Part of a small language model's weights.
Architecture: RMSNorm before each block, learned positions, no biases in attention or MLP, normalized queries and keys.
Training: a variant of Muon for these matrices, 288M tokens, 8796 steps.
Each number is 128 + 24 x the weight over its row's rms, rounded and kept within 0 to 255. Layers, rows and columns count from 0. Numbers have three digits each. The size before them is the row's rms in percent of the matrix's.

# down: layer 4 MLP down (transposed), 512x192, rms 0.12, rows 454-499, columns 0-95
# gate: layer 4 MLP gate, 512x192, rms 0.226, rows 455-500, columns 0-95
# up: layer 4 MLP up, 512x192, rms 0.21, rows 455-500, columns 0-95
down454 101:120111188102133163088141169131129118133136094146107129097077097103113137130123112109126123120098148120128117101113152097152148139103153107118139143093193120114077115135153154154161168125143120126137157186129120146143173110124108137159125075124094157109103127121134124126138143150184103110
gate455 091:076136127097112099121102154108139124123158138134143116120141119142104098130143182132157106120111133120130121112088129172122108125132138125157114143164123130122136135133124162115148114091094116145131134129123159115102146109147100105108161104122104167115123131136156123119170115154110103180
up455 088:118137172129154168092129152146120082179118095157135143155154140115131152145140133118154186179168078109113123130132137135141166144093133155147145098145151118108126121134141096131104140135053092136145108157143102128185151065157121115129134145110114110145080127129148140140121105148137184069
down455 083:144114133110106143127134152087143143116087150157156100137140121138101112102128136158129153150155148090177120100139123133148164184134150097108139137169082144126103121148084161095105080119098133102121178175130107139150071114165137120104133147099146151175148089140142120065125133124103157120
gate456 097:143094106101142154111115136126151117145087111083154108091121117115116166120127113115137150148154119131091159106122093127127114114116127117148140105110161108130164132128139142099103096076134092131126132104140132123175068163123086138153147162149138095091099092114144143115125114122141136169
up456 101:145095126115119141155091097121176156126157143106139128111132166140106176094093102123142135139124109152110128097133108108101148137105154167117108130072108122106142137144145086153159134120158091059152156135138143146116151126115116134118137094106163134143131139120135110104139115100140147144
down456 102:146091167134121114125114152134158132156123165130125120113117162128102121112104120111105176132127170144114112107109088144125142115147147158116115121121129117137120136129176099147100107116159118126110151106148120131150110110146119150151121103105154166178161107112127151114128114108182153137
gate457 113:130130130139144174111148106110120163135138123107116110093136120147108140122151114099149133101129138127129094132105105112147131078133104129156140109139134181111113115115095089130132131173099127141094127130092152142112117120163102113148126095136112171114149102142133135114143163137097115159
up457 100:148122151134150149105103121114110092119129163103114137139156115139143132109138134129115144141142120126163108113058140155118142150114122123137184177166091152078155109122109145151109108100084126126104132115118106117107085120145145115140148077104143116151123119157100177093177096159122154137
down457 102:170137124143135101159103089094112104126155146137124134063116146152130121097147127144103141158130128169141142135110114130129137136103100120147134144166136170132140122132070104142111136135122141126085149110110162103109158127083127114152119103165078142079139135142121124089098137106150102151
gate458 116:091140106137112124146122110137150163122143113111175120139104093125136184151176126103118154168165115155127128109151098143120124189143120142153145116162102113146129110101128123143147097139097136079118125142109105154140131142112131120138170122143102098127109106154116155140116116098087136097
up458 113:110151121118117122152149109136106121131142162156072153110111116149139131127108145109102161125141113075140111151145177161142091113109150155122112104128147120120122154169130142094107147118113129074092123118150120161127043107147122119135158103170147123148131158143122171136087107130085156127
down458 114:121125102146123111097155161078094105112097125131150081156121112103161131068123133106114162135141128113128169135098135140119150173127130105127124126114110155050130125137166154145114088101086130121130134125177162129131128131166136111128113113148114124107132085125113136116121116118135169125
gate459 122:102132107111127119115107150137147134138141128123132140156195150104084150142163149130116118125143146142131128142126103187138088135102096113132125115163127111113101135155182133091157100118111122128137105091147115132123115092121062138133144158113121194135188128146134093159109117138125147162
up459 115:189123152115122141149108123114122099134122128098128126095128138138153098127083140145125142076115111112174161130156132105149109165128174141093138105168128130137112121127098118061102159148089125144163097105104140153151102130114157092178100126105098101109099122091123103141108089088196095130
down459 115:104152120126116159125121153137143132094137098119167132072131090135142110136101190141101147155159128101109162137183098078106132127129097167134170159116117108132117145161138123162170136083130113120091165123141101124102128132129135156096110120127141111130112102132106157144113103108152116158
gate460 093:146072143125096132131082132128135173121131131111121078140086112129092133134137126124171127165111141105149148139172125111156126113162137168127145161111116061121107103149140110130098113127117098113090140116119140059110099157144130127153158075097146123118157070115097099124147141144161158157
up460 099:147094152142104151156088139109077120130131125068156104145101059133119141136126155124125137184139144121140142141147149100120120168103156092149174133123160132101120112135143145107119090145113082086107137130100134117151099130137122108125169108155187133138145116128126103123108168123099145180
down460 106:133100107149144138131092125106102129081069107115160131134085141123105157129113118138141129159131155158155089161168160122122163107170145101157115113088141116083121127134097107116134123123152090140147140117145115142089154147134127082137162080094110162112143090107131151105106146109123122086
gate461 100:118098098140109128156134102121131150097129160147165148105123114144091136119133166106083089113144123091123134128113141110155113168145133098130152131156097145172126073136134148141165106107104093130102130144106118141106102085116086172128140103106151096113134085108105142137121132135160172132
up461 105:165128156187152080118117117148101151163084081117109107124146100138145135147157102143105094168127093107108165166140149098097109145104159137103113098107144140159143094148137122140114156132146112147147194161113147145108141105155162131119124165134128135108088114159129126110128127123111106141
down461 101:101090136101134172174131125138126131131110143111174107129093135101131106158088110142122140134151145105136115182147115150106105136102131143105130135138135137130143129168125137133144143146149149180105047190136119170080158106130145147160115124155118094135110113147129138152092111123146147105
gate462 101:145151121158133137116106092142166132184121116107163137091111153125156114133131164100120117116112119140128102120097092181199081119153148103148139173115113106135116175146093113109105143135116146139136132113111145067149121094092149122116140088166106114129097136099136129128128120147081155152
up462 102:163148094100098140146167135130111121095119138187116111149135143133133111146099120124125113114081087138178125137139121137104133119123097073109071090166109133160151118129166130137148086113173081159146119129131120097143101121134136148136148127133083145143139135171111122120109147108140097117
down462 100:110134156139156093113141154133140093132119108130146150127133084111184138124103106140155128171127056118112133151148168107125141145162109116164117080141141113167170124143101130163141143147117146124148109103150097145131117145116146141112131159133110115115083152127154135105098101134138104108
gate463 091:131119152089121139113103123117127061118126133105120123136101120148190150109124093088114130104085154128130145110182132148120163161080120164134110123122127127100147151132113161151185111152067111120112106146137150090160119141120138115142101141132143129162086125095113120113109090125149104138
up463 070:132107143221132117155144154168120192112137140134120144121112163116114113126134137131139103132115118121129148121142143112118139074147124098130137111122150112134131092168113169111066181099160139159126168151098096161133131110115107147095097161149110146112141150110140100125174138120149104174
down463 093:148142108164132124110112177129141170129134119119140118126126139120107127129162154147140145125130142154137109160121122100092127149163168104178145116124154124114099089105137138109052142144153119170149134144132132148102124095090133118090132104179142079092154150137135158141166124124131160151
gate464 095:100111164128174171148100152140126161172127131145136122183122136097140134115136174122159108125169124145119134094134153138129152125146106116151118085126140129117091130121083102099142156124121121165109178138165109083069154147109096124112140135079138105133144123108152109086137140109147113173
up464 099:110139144149121100173076122136101142123119061151103136138110108144115130153192156128136159103145151142122139151128149164150111113111122148106165118153132112067133136164126112128124099139143158114137127164097158085109158126109129137152140101118092115139102137167118103097121124122081131193
down464 102:137129144148093117168117115134134155116095104159166109156100112137125125124156163133119140107096133126136113175155126118151098117107110154107163118146132127078155175120126147163117151120119113130117127200147113114117162127171113116156179107099155143081136145158117154146129131145121104180
gate465 109:124134114092160121140138151127141135136138107147146129086099135092105138148178119109156122130127137105108124138124135135158148123125148146157092134113093121148097126121121112106126138153095139122081122110116108137144072102146118176140171133103184111134172135095123099132105114138121179171
up465 105:113138199171132157157109137120112117105140113160151123158128071123118161133129104142192124139110139118109125164117154138112122103139170126084130171135116083100123152101116149118158129104137085098138117136120104147078147125110119127163095136149158138087125157118125151156116143153105101173
down465 102:159135117167166088108142147135178156096113111120131132124122069081159146162103129094151124113142130111133108114154112149135114161103096111092143134107094164097160087141137127079126117124160159130080127152122126126117167144181133124122157158131085121100167125102156131134116109128134140161
gate466 098:129116109121124073134120129138150104118116113141113124162161133158087101071110139141152120133145142122153103107146118116127145110141110060166085122141106183061110122103158119134129089126129095117101125135153132120128102127106152149126105124121158150101105165157122106153172126150106118108
up466 108:156100088128128174146127154137127107131143147103106155122137116147124110113159142099165125084144121118107164115143071097153120138149161140169084129105157144105137121110129141137135124119134084157110135142171115080169095155142131157103110144111145142085107145145141147137119111125119140121
down466 101:148109112152128184157098152103128161112173158116117135123102112157138094148121124111112167127155116133121127109145107125136144163102136185154088132144115113140133131159129161102152142113111154113120151170124125188120118120179076165112125133124148127144125173155146114142118149166124160140
gate467 106:125112105124106156113132115153104053101170112115100124112072100130097147109154118175132153131164156112124138109142117119151147076142060091133128134154171129132092130135171113156096143121178124103131140092157146088120077159111134140094138134099119105128150135117126108113113096103113171101
up467 099:121139162146148146154162153147094179080134104133120080101120101137121130121123122151115092121137146118162145162110110174103151191138176155093153096143093126117127108122137088120097113158137113159148108149114120157152140138130169071156103107175108092165137184134121135139151127156075183096
down467 108:181135149132141087088155112130113184083109180136088073128147113144146132152125109152132105118087133149136143125082138153137162158121143150111142119127113114148151146136148103123161122113136115134153156097115168164174131118128179135141121108153109068125156110116115151151118126158105103180
gate468 097:114151138155155107108101128159123161129130113193169122137123129095150149115087151118149074120105124169092101088138113166121109118084127120102093137118134154151160101086184091134125117150122123128154109124112117156094132095130150123112135130157124138124141120153168131174088090070146147111
up468 104:173128172122156141128198112090153146128158137121135177159135134162092155098142138165104139126141138146108160127129129144116177122149121128147150083155112114085094120131049146167105148150141142140119099142127128115152136110123094105135101139115151115151141120131146144132158152196154104164
down468 110:104131137169114105150135086108130153103128128118139148112164089101109114144161104122129179142157111136167185091156134107084113147143152148132131119130173117140094132109103147164140154169132118098122124159167139151159138136102095155165154145113107115090144090140108124154135123144113104130
gate469 094:129152143147125122141135113094124084116149134112109170134126136105119126104094169128161135138156115170144123117160118130095148201115125144091116166152161137130118099147107109130150138124119114136173118175178121146117103116102144128141149128109137115113158102127146134118131110110120129150
up469 092:129128112173176111151168134118142134106126103093136151164181127132088123140164113142115114121119095104149153169154131110116113138080166142144135163088146136146144133147123184139092104113163082134141118109122108064133113169145147139144152156132117109117133096085130124133148118151098148185
down469 089:138094129135148109150134107139144133077108152133132088168137097158138119123107126155100144154137128073137108122172135114133106120115153155139111138118176118158137129100090127133106135158166098095122085138140118100077132114159151123113171110170138132118123103169152104153098116135103143182
gate470 119:154171144131157117165097153140069135130113109096120147145103100153152154114159151154116123123162152087116145092115133123109096130114178136159157134114104168088158112102121139147155100140130106111160100104107104115116128075118168171087136134082116138133139149109071153103124131132114114126
up470 094:124115129149147137121163155137133131096109100149118118142141112134164138107117115148123171093112051154154099119137139104102128146093096178128115088135154131128085134127168116123148137184110090082120078149115149137104167163113148162111109128088129133117115135145134119125157139086124160131
down470 108:117130186104107098151126150087124126102114123129141147169152101132171149070186145159165119114100131154142134072147159130112092083122119173137161121161136176101148138098111099137177118130098108118122126082140149123137112117130154125130125134119134170106158149097156132133130138104113163127
gate471 097:131137119179147131135159154121133136116096103116106102127190102109127081116124167170111147143130123174135141126106161093109131117074096087176134167127163090171098139125114142113110132148118103118147139156120094102130161117179175124114106151112125147136145167130160116150097158152095136166
up471 095:123101122126134161146108123105125105132158121149111147196121124146130100141120106157128138132106144089124124063165172054159124107176138097131186144128088138093152106168160127113084128140122182157104119130170119099125128125126116115133125134108156108149133136142099130145151119100142121139
down471 098:142131100097130073077118092130140099125146165120144115111113079111132143085113172116112144135112132119139142128134146146093082121128102110141097163132110126139125118152105145104144127095095103145153140131133107115122138140162099123122147111130064137128136167141138107165114182067135168127
gate472 085:087115086126139134092121202136113128126144104149105120115092181156173156093084190113130115141150165131082161162123129136091106137113074127099143147129166134111138105108178148142133149124130106113116124089128127079132096107103125099131137123137140129132138122084166096100114136120124073163
up472 083:124116084140140131164112140143139052117136147125162158101119144135130152175134081137106172106142131105174118144104055130104127150151109108189102106109075092133118097110130094148137105108110130106124140162112141130106147132112108140123113119118123159129119153137148127116159133134093178095
down472 086:137118138110150131175104093120125114108136090168122125130110148120087124060151120116158132111134124111164124154117113152153128125132126147205135137107149098153152103110088166100143087133140135117107137163139120146150113139143130083129171158132158133108139122095163087090110119107097145095
gate473 125:123077129171165111126091157102118096141088123148095133161108142146120077123086149157143137093118139132156095129097070096122101090118137141134094114108103161116160112111154082132166133152107111114127130108129127144115139130120149112086141144137128122121145107152141055135114104142129139161
up473 126:125117159114153145157144202096108144148139149150152132104152123133119124134140115125152106124125081116118129111128106132138133174110119111142163144145157138127119109101121118105129150091134118119137176098130094122181165103137128145123136127170111186128143106116140137113149129110129116131
down473 119:131127123086150158134110094110075136128126132135135154093100182180095127086124124118138188118147116110153147146108084107078111158118175116174102161123158128123138123152144138099144130105120114112159131126127151144106158092136147151122131147116127141131118125124112109116132135108124178145
gate474 100:076130128133138089143090126110122094126139096126115142137105147153120091098103160146122144143104137133092133131089138159137088101086146093099131120143172158130158140088106108157113147152107115175109115130134137089142105133067108151063139081099154115159146066169146123125099124150147126121
up474 101:131157156097127124105126139069153143162125121136079118139143139129139135119155146114160143127169102137115126121145151144129149124161142121137150092100130147106154141101146145144169103145151170160133113109088136132143154141146136143131133170107137157144101141111120092135123063137093132132
down474 093:085115145119069125097104120095121091144159139120089120154121136130121136168113118127139126122128111111105111163148164115160115112135061189127135152139181120155151091123126113114188109144131122154092131149150100128151122136136143144086142128158156154118120126140113123110156134159135129120
gate475 048:135119113106189116119125114162155127120154134113167104129103119121123117138114105098086120110126143120086120152150155082144129192120144168117089124128105135155085122120140128160132123107146154110117083105058102106122138147124049138100144105151119133134120133111102120134102156121124143145
up475 051:087120114151138152159139143142184110101107174123166153103113144120119090117137129124164094163086138101129124136107132152155129150093117122088074115088107080113161159094096103154120142160115175126111109127119103113130130115159121114083117144144128082175101145115109149135099167115104108153
down475 051:158133126148107119091102117096134124111127144122113156097139138128158106127143148120163117137158109106151118108149093158137145108127143068129123154155126156096133115103115118105139163115121116143105118100092166131126128103109111115164136155146155103103129075126160111124078175125165119172
gate476 093:123141121132104105121166123059105151147113109163132114169129123110167145106141126123113098088130138084145135127084121161155108142070155117147168141132149100129136106124111158084135114108105139107121100116107128166161095139137123138115139148124148130106137172118094182139099135073149139158
up476 102:135140143157087101154138137095111144110122115159122151163137108152151144147159087112128115137124111070139172132104137118169114175100114142126164158138143157108127099125155167156098086137156112104119133115150144108139125162149146144142132181113145183185161151087090157157109179118155121095
down476 094:129093161067156097137118148151150182119116127108124131119142121107097110145120147114127129145169117116149114172123131112110118119162114097089121133151099153137125135125144098181130121131125119071152101127144085162181085152138170142177101099137114147134107104106121117125118155122091112141
gate477 098:143151162105085152167115176171129114156137125127182134182120157129081161103130169143166142112175104150116128167103133085094092122138142078138093143175132131084148128133144174150170118110137149111116121108150144120076119124135139141139144143105160132127135140121137132122149156109150123137
up477 101:160147142116105113153127177171164123113143085147160099113173152125110140153148095103148096136135130098125139132130119083126085112156158115164140102141091138081134133135142146108128123135095181139111137130135120137104161164151117136115140116131137110142152133134111177107107132130115130095
down477 100:101137119123192148107111125090118106080138152126110134113155111150166091135129136120116179128146126149116108125103099114123162134091143174165150167133113116121120094133127110153151125103064118142158127094148128119154160164159120153118119153123155138148128149116130113160121156118134147123
gate478 048:146123137103142126118122143124130090049162118091120122176119164069129117113128171130119090146127142111157140107106119080107138137158166150126085138134124173082103096161120142162142137130164118107126087130160136101134136169166098179148119123092114121129147162117143135141141129122109152095
up478 052:137113122150171086142148112144108165125130142162097156097134112152123134116155121106101131102101123118120157117132137114107143126115130134178157116153105142156139094119126143110137156152130141133139140116123133160112164123071149139080123157129120092123174156134162115105123137165113110157
down478 054:141129170165174080112145134135135132100127130149112114110112136158098126090158123148090084155112095079124161136101126087135118135123098107174170117159101121119141114112139126100162112099156139124164151114173139132115133103085147140141124129129138099135168140133159114126145124109114159153
gate479 117:095117148146151114140101139154164098126159128145142131118128091189150159101142202142135164120149120127139120087148101086111139104128136141093134082137152125119151106150124142110120160155137123076115104153098119161096131144089142143132127136107146158125129170085104151111108091107122119120
up479 107:156113130105104174153088114095124118148158112150149151134138113141146130121156164141119188111118085174130118115174093157111162122132115118112132147161154118140145184120131115156112125131108143174105109150130133129126110132085156124118144113126134125150153104087070136151117109126115126102
down479 103:162119094086121101156104129146122116139141087122139120167132090123183132129147127158122099142096141148115129133139117151135115153129124058127161176140169128103096136106159179164084137110089145182164121090147115101122109124128119144146128123127140145139125082098110085148169136164128145125
gate480 109:098094126137161157122114133146122134151135159124157117134093096114136101130118121135144185138090135087160158110130102121133136119140165146126153137124109153115162123148139105102157111130142125062142136109124142158171110102126157113138106133106128150136131125101086127121101106096137129123
up480 092:178144140151129103108153135130145156138118103121114128111152129122075134169162143150108137145112135129116153120118155118116115125119111121153127112143119087130095159136132103115134103103111125172120091142151110152146154138144090117089122123120065148158102114161153127143188131128164123169
down480 100:127130146160096122110132127149086145143106144155104122119140120103147124124160164115118160156114095123163093114101125126148105127123138149121154073163105133131149163126157106118150117116167127096124091120109115178111161098128137125163140141145185156113110114113173133103120102117139101146
gate481 106:097180120132136174151134161158143094124137175103119105137098127076177172139128131110142121127162125132102163123088113139118096126124180101140131144142136133094110082112101111129139113104131127124110112102137125152155092164166099174060137105130152084130133161098164150123134137158127133136
up481 106:089124118129088121128106155187115178119133144132106124129133085162128128122165098141155144084127128117098106134125108114153089125133149137134109109109123164127120154124110126133135140078116101169149130145156142145154146105106138157145094164107144106130117120120109124164135153149162095045
down481 102:086104151136079132177105111140127172141104124120092114134135147111123130153119135115161164074124131117122136085101150144126161114086127108139162164136110134121121137135159125111122091072083113097153174109162199156136146133120160124146118108124116139123135170185080135133164153101137148132
gate482 079:123125162154093134159132104120117116157151128127129119132124079173148150144100138111133114133171119139169183118133129111141089142128154105125114095175098109151100164091126103126155140144129143107143118142146111149131118158193180136167124124146141149128144136121131146095137129140115158154
up482 085:119086134118107106140129133111090096166157101128143134109106080117116173142120142101087130143173137157142166096149134129119135147131163111141142103162148105177135143103130154121136130150115121124111112152152148138119127168107175211144157163127123152124169131105110166085106122139155126145
down482 087:171106127131095128143122098174101103116162095110104136098132119144131155181100134138149119115100144106155155067117093145127116150143159096126093089122156125124084151130109165104116146165108120106095105141135161122114125110108153155142122128094134151125139165146112155133150110148132095133
gate483 110:099151124165126125128121094130121129115133102143128109076113167130121137170103170143097139131152152134131135151177160109132108120150108143162152150142147117125157182116145120121112163107133133142148143112151121073147163127143093144145126120119119127122158145122150116081109142144094101131
up483 126:141122171192126116130148142140134160096135104165115173146133104147131157161169119134135095115085143117156111130124171124139087166126140154157136111146091115113172103123131142084124150096123102109126102152133148156100148100170128119158097180079159172123098109147127122116149115139145119161
down483 109:149135132138151148142105170143087107114109175126131159150115100156137158122148084145075140136126131113064133140077161121127113117148109138139087094113117100152096107112138095133121166085140116115114109142135146121095125160135146117130145172111187170163103103149119112104130137146140138121
gate484 103:112120146166131108128113131148151122141105160113141117144124146186084101104121120143170145106129109123154120087118168100153119109125147125089121134136097117111110159109117079126148153153111186118130136129128125087131077117153127099095125135126129145102125135141166138098122148165117098142
up484 108:115117126146150066127164221090121098120104143146122099147128095140129134156128103119175158145143106177102115098165134142110136107101121135088128155149150100085147131110175106099163128135129107111141118114148114138164133093136127145070167149109164121094135088119123127114138132158133126116
down484 100:114131154152120097109127107155138143118140134141128123135153094121143115140121122110153111106128085115145130107168140143173160132128140133108145160145133144154156145107131181121173132131121119161101182116109139120149117086177123143097144154158152180103073132104137141142171081163195133124
gate485 098:140127111125171116191143134130103113153098091146106165109102118146133161101126089146120102148138141148118135151136102097136119143177107084127135114115143135123128074135092105145130118186144114156171123120105159147129138100090130121129136071115112137167131120099131152114131132132129082129
up485 111:130128136145122127131125132127177137143124124108096098135177086125100122118149116113125070141133100098126128154176163163159106127090136099157093122103117100150117120133195142123141144150139153119116117121129099163159114112095105117141116137108093166139095092116134095138127157145163113149
down485 095:110128121130127134154087145126124171124174123113127123100135117144151099115114104119140160122097131132113139142122110153154109135153124088137119122104140139126095110103134121136158105136123091126099103122112117171105144154119145074111149167141107173117126114097157128159183137128077181143
gate486 087:066135173151153148089123147175152164135130107121107077103131112131089128083137130107097130128152112164123123116140112153139085132118140130093157099122114111101121112144116133171085133127102143122180126146109085143160141081138135126153147106148115156086122177112118140100122118145147124141
up486 088:118074138141142164139107123171134141112140133121105126137111121153099133145169147129132089119145121131137130124141157136172134089164135115079154098102151084100134083165083122157138096147131139152139103133114140150147107123098074105128142134112129150123110132144147112106138145144162132152
down486 084:092150150110142067125119144158110146112112170144079162104133136155086109144108118139127186178152141141123163141082078123149132153119153130079091101112105127150140135120111112080134144087123167125115173131142118126151115132131139113125154122129147122063147103095103082113138147135084133161
gate487 086:131145134166140120149137084129095141156134164135134100155137136138149142112111161088160087140133126159135153129124147155101104084159108129135159115119127115103142109117138102141133132091123149151129142146134095091104117138121149178120111131154140133128123105164131125147130170118110110090
up487 069:180143140162157145133165097145121090140160107117132138099115141099143121116136114116165117106150145141127099135144162113148131148115121156180121121091141119149083125154131113139164118166146107138144121141189123106111147107119150160150154133101062089148134140146107128148124159105138106147
down487 079:119157151114147136108142100133115109168122165130133112139112150130191113105137097117108138147096121089141114107130141155083152146161118096095145115154149079102151104114150123111107138121123119152112112145162105081138111090135100152146164180138128098137140130155117107110140168106109120155
gate488 116:079140123174183111127129139169137117173143129102170110137089127124145120105119092121114170135101137131143083168133126124175126120102117086120185116119146152116139137130111131129131122141125136143157161121129121150129119102097130139118064094135139135135086109128097162098087109083127091135
up488 125:107143089165133151101115155144107147174092096136115113141104117115090151107143113154154114094144081131108095175154103116108142153142159139104135166124151133116114148162121119108105152162145093115127123158114144140114125153133108144130158154097123154174123113136142136086118148128086091079
down488 114:126181110176119123125099148129135160127126155136136150157128119127053112088148138053139101168124095126109105136159112122173108153075090201105141130160138147094141137169121139148134133145155132106130137164118142099119135166153180098114159145110108092129119112141126145088122157120120105107
gate489 109:148107151100149157131144133101124138143126104130119129133131146105164157126150110115139092135100138125114109148130121158088107121163114162120135136145128148114102060107109167110099122123141127104108111160092184104113089121143109119107134107132113108141165147127163148105174140147104136156
up489 103:152113111167119149111108117176091108143103157150119145138146112128172132102169113114136125103157146141118078115110145147098140093135153154127129130150163126118117152144140124117118121126132147191158144140117145119101176123143136130098152100091116159154137138147142146154164167128157110147
down489 102:114114109136116117111160163188113168116162104134155159150110128129124168088147097081156162151100089083122113125155132131100133128136126119136161123167080100121114142136168134104115132166162147097141130105110128139153115109122146124103101116129162190098121107122096147127139158111134122183
gate490 092:091113090099156133140169130113125104132103116143102112165109137144137144110116109084161138135164117156129151103136138145087142134107099115178147135156146135112156041156141132177178114159159143101117094116134136089101077102120144119076157126109122102137099094136106127094143124119092142122
up490 076:155121165148133139111122138114144179131138167152144134092181129118139133120135144116127124133093096155117103175143139119156115141114148100071105103149132146123139171093158152098104174108108086100115096154094102136147124129117107162143138124098120177151127140129122104140102091163166108145
down490 095:112108136150141127135141115114138137142104151148133151143126162127139123072111114093180125149145136171130153118086089122103122153074139086142136139155134133134179107105149121166176060120112127092136122135083143122101078116117144127104155128095117128145113111122107137110099087147107133122
gate491 099:097143092130141143125151131090121123156178110118160117120125138115178130118130174128117135126136138143132142093106115150142111140107142139114126149141097088073156114144101081157142164120071117091159110095098135156173083136109156138147115108100130130094156149137117114151145102114186105152
up491 100:103144159131153137168127107096138135139122147153115152106137156133134162141128102133146113106161141140137091119201121100137144141142169114114134117065123132135151144159121082144146180126127140077104134111126136151174124128109146124126136121161115148114180136141152141123085087054120111109
down491 103:106151155101107126141109138137141163117098107133135135125146126144129164167135110137119109164154105134109131146153141112127139135106125130107114105033100143130130139136169082115155165127161111093128148104130115143172086099114122111129130104176125155108149128136144141121105128148138140134
gate492 103:122136141128112102124091146128191143123161108105156127120130111131124148147133133104173142100132146097164131150093151104105180145156168164105090135111123121131118128124084072126143091052121107118122140102109124066135119108108096092109126099143145124157114113114107139164134113108112163157
up492 105:117090139148122115108116112137111121146128177121150122116083172090157111128122096102144118129136174163077110137188196142149126098122123138140121176148136126136141149083113114120149123148141159123111133173139106128103124127152137153102151150114149131140091156121123098104158133154177122098
down492 105:118122146133120158152116157171105129105115167103146138111114135182129090129114102063120103070119113139090148172128116145148112103130082113130144133166109122129142113150105141106179138134130150118072125112122105183128170125115150161142134148125112125114131101158143118122139124102103127089
gate493 097:091126126176118137137140135119118156156165155117130153116132143107158118107138132111121108122152155160093132120125104087091080104116121140149136163172157134136125122112114121104167110149131113175122140150160101117100152170163139157118080116156115120139172134130149091098162120158115131139
up493 103:119116123155152165157116082125095137068133102131162123156104094113120138100143082121114116137178135117132139126137156074104154110086120138129123136097097142174137114136153121140145165125069143108147150136145112140113119151100137132110150111138160159151142132163099089174106137175144138102
down493 117:102121130127163064110126114154133116120144138133127134128093117121106150105137136074096129128119122129113123108106145087161173161101104115128132149131118121112125125160159135143122126154153073126162143147162142123124106067116112178136175152130112107137110171149137110155101168168125132128
gate494 098:137105117134106203113161120114131121136109164154088121123132112161126095120113100101110117110113135113153107139139138128123123106150117163126122124092112165125134106117099155123139117093114118087094107136125216111127161112104129147142135119138122123130089092160135126153124112119120168118
up494 095:138129124101122147143136096165114153099116142131105150135136091115095186089129098194111081149136103109166103128109110115126087107130122146103139112083082105143104114138147148121096127121073102128113171156109105117127134100133140104135147160148129127128093099129125123156143164107132155169
down494 101:132165121096143091164136117125132156157128133105101135164122171132115144114137139163148149094113106136104135142135110126126191129149133109123121115118134115113160123152147104164160188149124148155152151118097090115128079137156141159122112115156129114117145159135109170099165126102105126170
gate495 110:147122132109143093093104118135123151133152090169136113100175099146127117128127160129101124098087071132114094110110133125171116137079092125121184141098117120116104134134111146140137123157119119181118147119109138116150144139090129170085108109128107142110152087131096082110116148122093129138
up495 098:079157110118146129107180150106138146158155189167085108130130099108099098098118139115109119165103143136145106159096132157155127103110124152104129141145151124129104107133133113122141133092086125100162163145128108134153137117130138142130125086196119121139112138105155138150169120162137121150
down495 101:099163113146126091116170135154077117125142187116129109122110123112106122130047082096139108127093169082127138170091073169123138149144085122129123163159136165139128138166151109139156146126094136130173141150150107141154121116117124125101131147139137176132108168118142159132137138145118122116
gate496 110:104108127124184112087109138138137146147108125140187115132154093134144144154110110119154119129132137128134121173138135126090119089100104140169113133117118097108155101143106139182116106112135091114130162126132144127084124107123089119127137108171184158093108142132122107085134096105065139180
up496 093:139113134122142081088114147151113135161122128137167134200121115093111111207121158151132135115105086131102139130100129123101102151080125150162144136073115111128148124119136119139155125170123128076108148101180117159148144127121138092102121165144111096054129112156129105134153128133054143150
down496 105:170101133126107112108113127139081151117143148108171141154139119122116089126110157152146125134114087102111108110160128121094169111061156144136148163090134142116121158121133124164113079112136147126137143145145140124127131158119123112123114109122114127091108146073160138133101149134088197106
gate497 107:156126141100117129135152125098148168127138155158142120103128156124097128099138140112157140127138136110111142124101129151150150130115150065105163111154129102134124142110146121150096106102087121119146110085137075147124111135142108136126149133103162144145139121098139094118084141100122116153
up497 115:113124157164054082146104100111117084118117175118102119132077171094119131114160135125113140091116096161179132134124113127134099133159154119099119112122121148149147149141128118097131120180123141076131139125106144114146129109122140136143082109139132103144091135178084091131118131107113109105
down497 109:179110135121074103135072118128117110110121122120104168133103110156125129076147143113143131144141103079088142147145143115086133117100128128058192123137154131152138153174091103143106135105175114118122120147141153099110154143148158123156109126154142118094129085134115158129126119140155144147
gate498 101:120098123129089153125109090132147168155144115104152138130110116135105124113119130107140140102147157135117157116172139148114140148119105115137125133139104114106116162092158129094108118106110105077114130090140147118122124117135099146096100128145115100143160155128178136159166115115130147123
up498 098:106137137145079170137126131151127139141137187104108156106150181130122129133136139109156133075111118111112137134191129109137112141113099116138139106169139120162114090121126121092066148108154169127089106104105127118106135147147103113159114117184119168157110118176103099164103140130133113141
down498 096:121103179133148131099127119105102173157098145099112122115117127125120147142111133117126117119141082169156137140147162109138113121117133126100098107110159127146126150141138125183106143161158142150139115143093087125090088133151164121133110080126157119090118098066152107142125118086125129106
gate499 097:125107168092137155136114156094136121181161116122138113069131106137137147093092092171094124109158096136118123100092122142146127131132159151125139113095155133113133097125122124116123152143102142164166129108157138137140125096149135126114123142118136081172127118115122077118120117108176120147
up499 103:108146096157141158166123099134116181156086078184111136084119129154141138130109127100157118125139134148126127104141168093145155117137116123113155112155129129135134115178132144128096121124179136088124099117087157132162122140104106130163130128141111097157137138134117131165115069118124127114
down499 097:148127103129159145152105145115117165062178116134141130106123114118152117126093121136115119136125159127096116160121154161123112119108151064130122154170148128100116103132140129173087131161212130099098135128158144136129158164116129100111108111126045095122176146113136118137157155117127094161
gate500 121:143135124156185103130119073132150130151102120163061124108146157096108115158128138129102137143118125150128125115134098147080097096080093139108147156140116079113180119148149129134104114155118114094102125119158154136098114140124086120161170092127129124123130156125116113125131079163105113144
up500 117:173143100134130111135106122137111143123133160151157122088126086134157091111124091149123122091110146173141127099127092140118158098135105143096101107133165174172117124111141152096151123164102153106078111132125137149104146121122142124116143131150134116103158131120130109116143133161171134130